Part of a small language model's weights.
Size: 8 layers, 2 heads of 64, MLP 320 SwiGLU, vocabulary 4096, 2.56M parameters.
Each number is 128 + 32 x the weight over its row's rms, rounded and kept within 0 to 255. Layers, rows and columns count from 0. Numbers have three digits each. The size before them is the row's rms in percent of the matrix's.

# layer 4 MLP down (transposed), 320x128, rms 0.201, rows 174-190, columns 0-127
100:125125130000109150108103209114131113164088129136106142107131174134106150109170138099087079111128106158179090154136146133085129147167104129158122171159172114100097176125066156232080169131155136121117123115158184101139154142153124122146146109113107148168195132141085141105126132125142214134111142133118157153125147096184136083153112167126092098103140079127150125142148109121072155143076
103:170165114110127144155119155166183085122087127083124171126108151113085109097109092125135174116125104099150126115196088068153103150175101166128136138135155069115105150115053117101149104122124143134106058087091124159176161090105098103138206117175166090100112061107108151123174098157122138143143095131018157119130111144106077113163121163125111116103123168109150215145127110140113085125112
103:166107140143104105127111062179128133083158169096183107139137110119144147141158142126098144105057176066110116098166139086173123070091162142123077132169142113159077136138150155129177130099072117113160077167109116143130125108151143157167132109138106124186117106161178123150145158110089138098070068158053141090083137104077142148121145154184128072161122195130121120117150139194123082077109
109:122116163070170100071145146090102140087116145087084117111077136140080140164189144083066128081151148109151108134108099161138151178128127148133110139169140149098193182130171125122094117121165126068138057083155153144107110116152187157132081106155126098113144149126148169107178181093149169150148118179144127135201092172099105105094184173107149138102145130141151156163094174186141176140143
093:071108112110101119128144131143124107120090146157105116127106160099115138139138087143156125136077080136060112139125158183090181112116129159118059151085148108101125174117134147157089153018139160133115132145093102115125091224091160115149190124164138141149132098152115130180126127158112168100071119092139124073107113026131107130177135082161129139168142142134106171123114170156192108127082
106:138137120089150120135154134172124162131087066090138080114149133110112028131090154159151110126172087219095094135101156097110147097154197139136142134148156149099096082094139135194090105117118114152140105155163137141120138118173126121107132097110121124206096130129215091067139135090111140130063076097144104106103147182106095090092190179162161136162103103098107129125131100102116168142139
102:104156129027104122102062156140106110131104149142123081144123175130113143144141153133162114152088114135162177101086165152165147118152130122154157150147158121137177167147088120143126149114109115142063150103116175113114162154131087127119062070125158107065119125213088171164102192109095131166120160087107146154142137153114149079130138184087169157113135092082162166056157167122168111081168
095:110110118183158153079083194119131127103094072094099110134146152107148090092083126129120065100142105117125134103117132134205107098147181106163122143147161103108124153109089116159065142084097155083091139083182110143117127162210123125186135091153115140158118171158141157106138076146110116153150133079121139113089103153095141142095155120150070172176189156125145029126090153110135139160178
094:146118124105093124125128111121116175131128182136149132107122141107126081074107203125176133131104141193126085143136141117114092104135116144102157161103130170109147115159103083172115128130085147042073150145175154130130195162147157058147080146112122112076113130153101105169149126120188112141093109195105134133178141125097212065157109102104086110160115101114219116110095091134137070158137
104:160148139148157153163095217128137130113058159155084140112131096148097141145119150073068150113112179179129143130092118177169147131127130109130092154153143126182109124078143118129135152158107145116069089112139146130184167083205121174165178094109092136106150099118147120088120064181135106110052073077130130082075083162143153086103078126134111094122156125132130138155065124142124128151173
110:107127175071121194083155090130147117138135163104123104112112140109107107129085155128146130127120114031130116075137109065163090112118118168144145154149114164157122102109126133120164178148126047165132115142083179086175105132128155119137110090134095124123046167112102057091124083072131127087082154136099101145118165074104105062097120066149088200144152143186147136105098129139122142134153
096:133129108193108115148163140076162149148110122112119154101126170183103141090107071147124198143125114117138162179093136057138100098164221101128079096097118095155138164107076087117108139099090122121109136153175128134094079136105100113170136140169146133075217091102160087131097160163161084173122116149135139088072132125134094140140189105124174156182141183142159111153117086143088115119133
106:107070138034112118126141112124111128053170167110128114132116118155097150128120113162121142124109150168130128105101116130131121107189149119108149140161152139148137075088125104045092099119090172123131067108125054167091131140165107167091170143166156134190121104119111073097131115205154152085079138101102127136129101140155159127144032087163087122073108160111152126077101106114094120130184
085:088114104093113082125138076079137136070166142064118141139134132142128117143062141134172099154082099126122122122139074121153126140054109092111118116134118085221128150162124151090107207137090106162037152152110084123125163114133144135179185117110116140141101172096121175143122109128102127075175130111065093149121075132135143176131150092162167146101146154184108115128164108174160066138143
107:122140086177092245146134125196091147142127147092135086172068115129178116102141114114124124120102162119092082129126113093109120048152146075136170161180091071120114117118093096100136078167114119149097124101090088155112099149140106085125166142084154134126177155095127108144071113179091159205161106105159092127138119188130098075122127168145138118124101181112163114106157098091117127118123
099:087146113161153071117100061132163146135165104101131104152178123082121158168121162120131151098157002109141107135112109166125117115104115158109126148141132156150100112103084095142103087093080104124161125119178150127129094188115071091155133106108109087130116163148177119088098145170161127070122147087071123164101143079149101089126129112110120174143054080072139134111075115199133093136104
109:123144106085130156116120085123165125085096130129110134095114124131133119161130086047098108121145120124117126169157159088096186147115137096134194096121134163152179204126160127079132113117165137115125118124133143147149168127136092104172146170162052139081147127116093116123150168090089135194172132171045181125083099105060052166113163108102100109073112129105078135132114138117114074093073
# layer 4 MLP gate, 320x128, rms 0.501, rows 175-191, columns 0-127
104:130187118163110102098179129156081162191091134151053095150116136149149105157132097171177092111099140111137119105121130076126148136140071065095127115186144134116150127083161089150101097131133113151128163121129131159209167035133085164122107111117095115105114083156141095150163102172148193096157172097145114119092108068144148174097150136149077088193160111137086118122100177125123122153147
097:065080117185064162133103173137141131100095148134081145126165130165126098088142088111146143131114140115115151159156054068162142135158081089167138158116183126115115071120070137197091124117118122118134143160159086118094192006145118166145095126124162157149155111125149126112143146190102130155140151156117072103148072098070152129133114176091087125126150122112139129113109138175143107085118
103:098138130152022116128106120117092116151116133138128125084166123146118121183148126125136135118134069146108093150141122121061133122114150096112215098094109172130094128136154132150099124088088176099153138155116146168152156116166187089180156143126153161129138093122169093140116111123105207092125156144172139169042196146083128151146182073104126125177139091044165111139165108126133125089099
095:141125079164106102115117141152130109144080140145062141076108097182096125098155189149045116134152154154182131111113120119113152131094110117110144117191139105172133097100121085148134105141121165159139152085182112138142154117145159101126097107120058181140122143113118176128173112091181121194162100124074112105109126124132133158094077103069158181120164085148105052130129132154102173040179
107:144131157151178099141148194135154120099109104156082128120140106108116142185097137125101149128149097117141113091132155141093194088075108121180124133175069182132155114114100136131159086104111134102092148135178150133153134067189129118145130184130124089170084163124165136138102110117092127149178074110183143069173073128118156146079151142088152120129052121105169115105114153149060178083051
104:115118143121114165128136116129109108179110109137141212154118153055187158173123083102080156114086167097096157106123135082149105123148125163088126077106127151074056071147142163112176070102107100119126149135102146079060135155164189151090193133133121115131084089142135145105104132207102105143115136132120136139102130150127123123122122096128171193099142149098148144133179067133121098127041
096:118151158181078080112150122116140130104166109127111060125059128107141163190103145108145166168172105101100119152114179136048141089127127189136172123152091190109107112133154146081162103116117132153115114125124120134182142173101119131101127192098090140119071061136155118097107133108149113147091102182188191150149094128134126203161119080129150106128090115109139122214172139133136122093092
094:118151192117089168140068108099140099107173110114090156101147123169130113116154199164151125158192132135131095103123108146115128085134174143136142120124084150179085176113112132120152140138094091133053154152128100164152210125111145117069101140209160159084127108144121154210117146124107120152166058136165132138160138114152111110132152093119100064147110131101165220194143108127128150100127
100:086119123178097149066099176069121110134102100158122126135184053107137089140137153108156133117058126135200154115106080149125107141133143078099143154156130072164101125099138118160158146104053072124098168111114146154172156108132136203168129094104083150092180113093103125111106097133153125121133112067074101149121119117158102086140077056106103137146130126167138089066081174114113130149106
102:162117140114114114171160116141187135148129133146096111134113124131166114121122124176134157164103122069137151133164117157078092103115081163158102176127128127148106106170129134241099152118130082110133125119096184133095127111095114079188160139115088162184088178082079098110145071130128151127172115092124026094087185146083146142107125108059104119182109152167160132150121108171157149116088
095:128139109166138173114115118142143157130094165067103213139143171140068117074126173178078095171119134115129095123131164117139083111107206089154084139153140144117125124141072133155069094123121142136086107132125140149171110133137124102100122052126093167174095118114154169100128123144107157162104050171065135113099130127083114084202139188135124063152161110108139125111124154145200131132090
100:094081140076099126115078097084142155099162144134184109076133125138142160038147210137155114098139140143137109123115111140183092152089094105109101162117122165161121130111202147113104127115052132070162105091120106088080116114108123148178086111140112162172176145125181155110156174089118112130209140030160147122091130098106139138101150137104138135177111121086124162105130110136118094137096
091:102187145126105100140145113160093123132094156119106082132168121073112060123181094101090144157137124107148145090076123187147148115154104170134140093144084178088047133083120140097114086134129150105208088164195118133201139092122169138144076085155115175093101150125130098165145117091104178139127099157116182083105202117126121147143115094138148136153076131160124171115100180134102107158141
109:118157068103136224100109136182102162150114160115126068170106083119147112104113089113082088149144121051075140138164152102120096115078073140114169187125113146113126136104102115142145154176086124090161024127129075129066176121116147122165133160088158122124134142135153133134134162076085138130130115101117039166126157101113124115105086118152139117156120158089111134158178124150172107135089
105:097195164117165098129119133127124189072136089135113106170142133145127171117092159134161185129113109069155137102119129173107084145104136090164106158157060143144153094153115151095134082167061057098132127123146112142147156152131193130154164165135164084152144117104184145145132080152127071174132126160087119113054079144151113137100149136148117132116079032136146114139103159182140107191133
104:154099119097067067149101135129099148100104127144127136151094119132168131105121121164167046113048158109127092136083119126182150114100132108154133173132119084154103084132086184148133074111119160094142071131105150118195106128132119172119150171088164154154194111165134095175111131155145217093127125084112112118072152106149135101113132141111076120161144161102157194177181102073112119161142
104:172147128124144104142111136089105160115126108124095170067145110115117121107086115080093047085139099155156187068151164116172087107153140149111149156108200159122156115075171121193160069147126192148164122113082113112077129090117154052138139127110117178151132159198103129123140090129166123096193076176126074166119147137119097071125117102095140141150174119129133093173095108132119124145101
# layer 4 MLP up, 320x128, rms 0.538, rows 175-191, columns 0-127
098:142133141105127130179135133146124104145084141074073180165163083129162101149131114112128087115127087149086133111115087148145085104166113157104140060154128116076166129114118138151063137080141073162157082119150116095121160151195129216159140105093092111143127104116126093166136114052092125098120070102164111160094101156129135173100097141082138097089179080112161181103122108166077063156111
101:066114119172116157125122093165106109114048132140083187156097126171116164121140134085138130127121149125103170173165143124163100083136147105097133133119071134103146100131149174149175130118104136124125147091097166103068166168114141210071118106108103104110118136081193108125087130111095145119144065163072100127072141137119180211128122125090141058052130167132160080135141136152113159132161
098:137191085105124166094064123147093066140070059115131142066130083100152161142150110136161095113181105128142096129182073161139067103131103089140090103121090130153120103133167057136148178109125075107064122137172198113153141155178123084103078080136116112153126145105124088099148128082131134118139123131119098132143148112139154150068170147147195154070082097133111097148114140136128081104110
089:162098108138117143121108160122156124081155106141099135110159105127095108114177151117093153064120199145177154149139117054187163134100157096162134086075155127144133129094106142112139079097146069130152112125145101138108153094118151102106059128132051085153098129177068107176118105129111081141097077137157144206095043145124140085145120129156140154161121099152180123109136114123033119114122
105:121135095122126099132136098106126172139114103152153115074130153111126085173080113138118097121075142127129159151168091136204160131100160092185168131160133184129182093109109093178110140099170121111162140023135165194098124082131109141116136140123105090122149133074139031116159116134083109131120101123152176078096066114090121128079118089130130150144103118111052138119107158146142181148071
097:081143095077095110144122095121101162184087122089176180110131185130214113133183084178128216134126130102108192114143182103134110127120108169117123176098168133176052146084080121118166139136145123116099103136118140108120090168095158128110117180144143134132134137116111119147119139154132086126117082158058093137144127082133117118172136102106075087110125092179169175152140144096162130101060
094:104150186193113159137186084155107126151118139161137217146107126122136116122114073126191126130101135152151141174150155098084085104164135154105099099142066196139104132120122121127174121142133170205172101127117128107102115191080145217148108149166113129088148103055111100140111154112097139095128118138179078138122127114169075098076096111114144080112122122188121152149139136120157169099169
102:070135153097097117191148096108168117113120164088136152123160188147142119120124137139089133152069145104112091209161099127097114156169087165117118079046152094080148117141071149142158134163136078087142154162145120150134090115093098105109176124167092140122150130132078174096175124130155151126111100132101138135118121205096110132085136146095134180153086141128035131070165157119146176169161
102:119121127155119113110126099148182136148117119137098084083105123097133135188127062122196123124111109123116126167118112121176185101094136195142138115141076113132113096112120184051161108124145132124118139111164116056135114119122158072088120183141129098118089131164141060167086158179106207164123098114081128145164066136110124117177089074139107093084084193141131154105162170087111141148171
108:122130091138053111143212100156143219177109169138123132071140133099143150092114127152083080113119141047161121172148165134150163129107119098152131166185182087142108089115145122163145073130130094119130075139115092125082093149166121150119172129110102133138096105172170098122107116154108135099156121070162148172117202122123104152125102136129082095131127117193097055156095089098116120110161
096:130104091144228096150106118172133113098155101120150150135163126098103080138137099161111140114089138169099117102125124155142126137190107181132094097114105129093118120132158069088166086107156168150147134103089142139161120138140140101106142127129092073133151157170098094089115208131152130134097113125164145149121114034149106118080051178118153174160181158141156146083155204138063177161126
109:076131164114222126109130123125130043165122134086143115102125133140084169144062154119131142140115134150123114165040133111148136096186125116126104075144135145081135133161128110095151160180079108151132203148149107160093134086109116164111122094086095199119136086117162133136132141143110191148176168153084069128079123141115143170133159139135157139146080180134082160098159103115142060137087
091:097112099131111109146136141115125097148128115116190083191153161081124062085175109100177141176157087122159157109055136090153199114124144151153111128094095114039162116120164178112179125137165192126188162121095120137156072129188149109108090089155127154149090153160145090121165088179128143133108197082149127073120122151098136087110119092101140134124068165149139119125140157154110124116118
107:169118117114125120103102113128093062139116109132121141124093201114147096109180129182175120116159112143088159144092098126130101095152031186092110139116173101160159089104081128122093072130178182110168152099141106111157169161155147148084143115084126106114113121115117110189113113083102120123097131147088138146133136147171050102166135058108111090148123205194066117114136155152150125099089
091:132176162159154124177095083060136118144163095137182119147110058105144127144088095129101091152189131110132091097139196167161113164170112159123133184138116094093104082158084129126161138138120181112135119118141120126095133170076168112084169108120093071099130098073091068084124096145149169171109109141149165125083142120122104203186145139150157165146107099157185121124110140152163134069091
107:108076168153113137101121092101106179118136098101058177129152078088147157140106121109090141153093104114195100127087139118116178181158130121138152121134121209163179145160090062077105163140152176182114101138131162181155128159145124105119106112102107130078145151178171207144147162149116162097080120134186100138117176145089162136104097156123127186136142150121139134118118082123093125049107
109:141132140116206117193136171128115171155144149128152110125151164073072113103129159106115124091136075154121072141151121136127150083106162171062131171103173138104094143085186162119140114131101101068146045127094155097120127077165110106188137169147125125058120141125186111120148171167178126147137108182085142084158094094128089113084199079149161150073141120134127158154125109125131129149136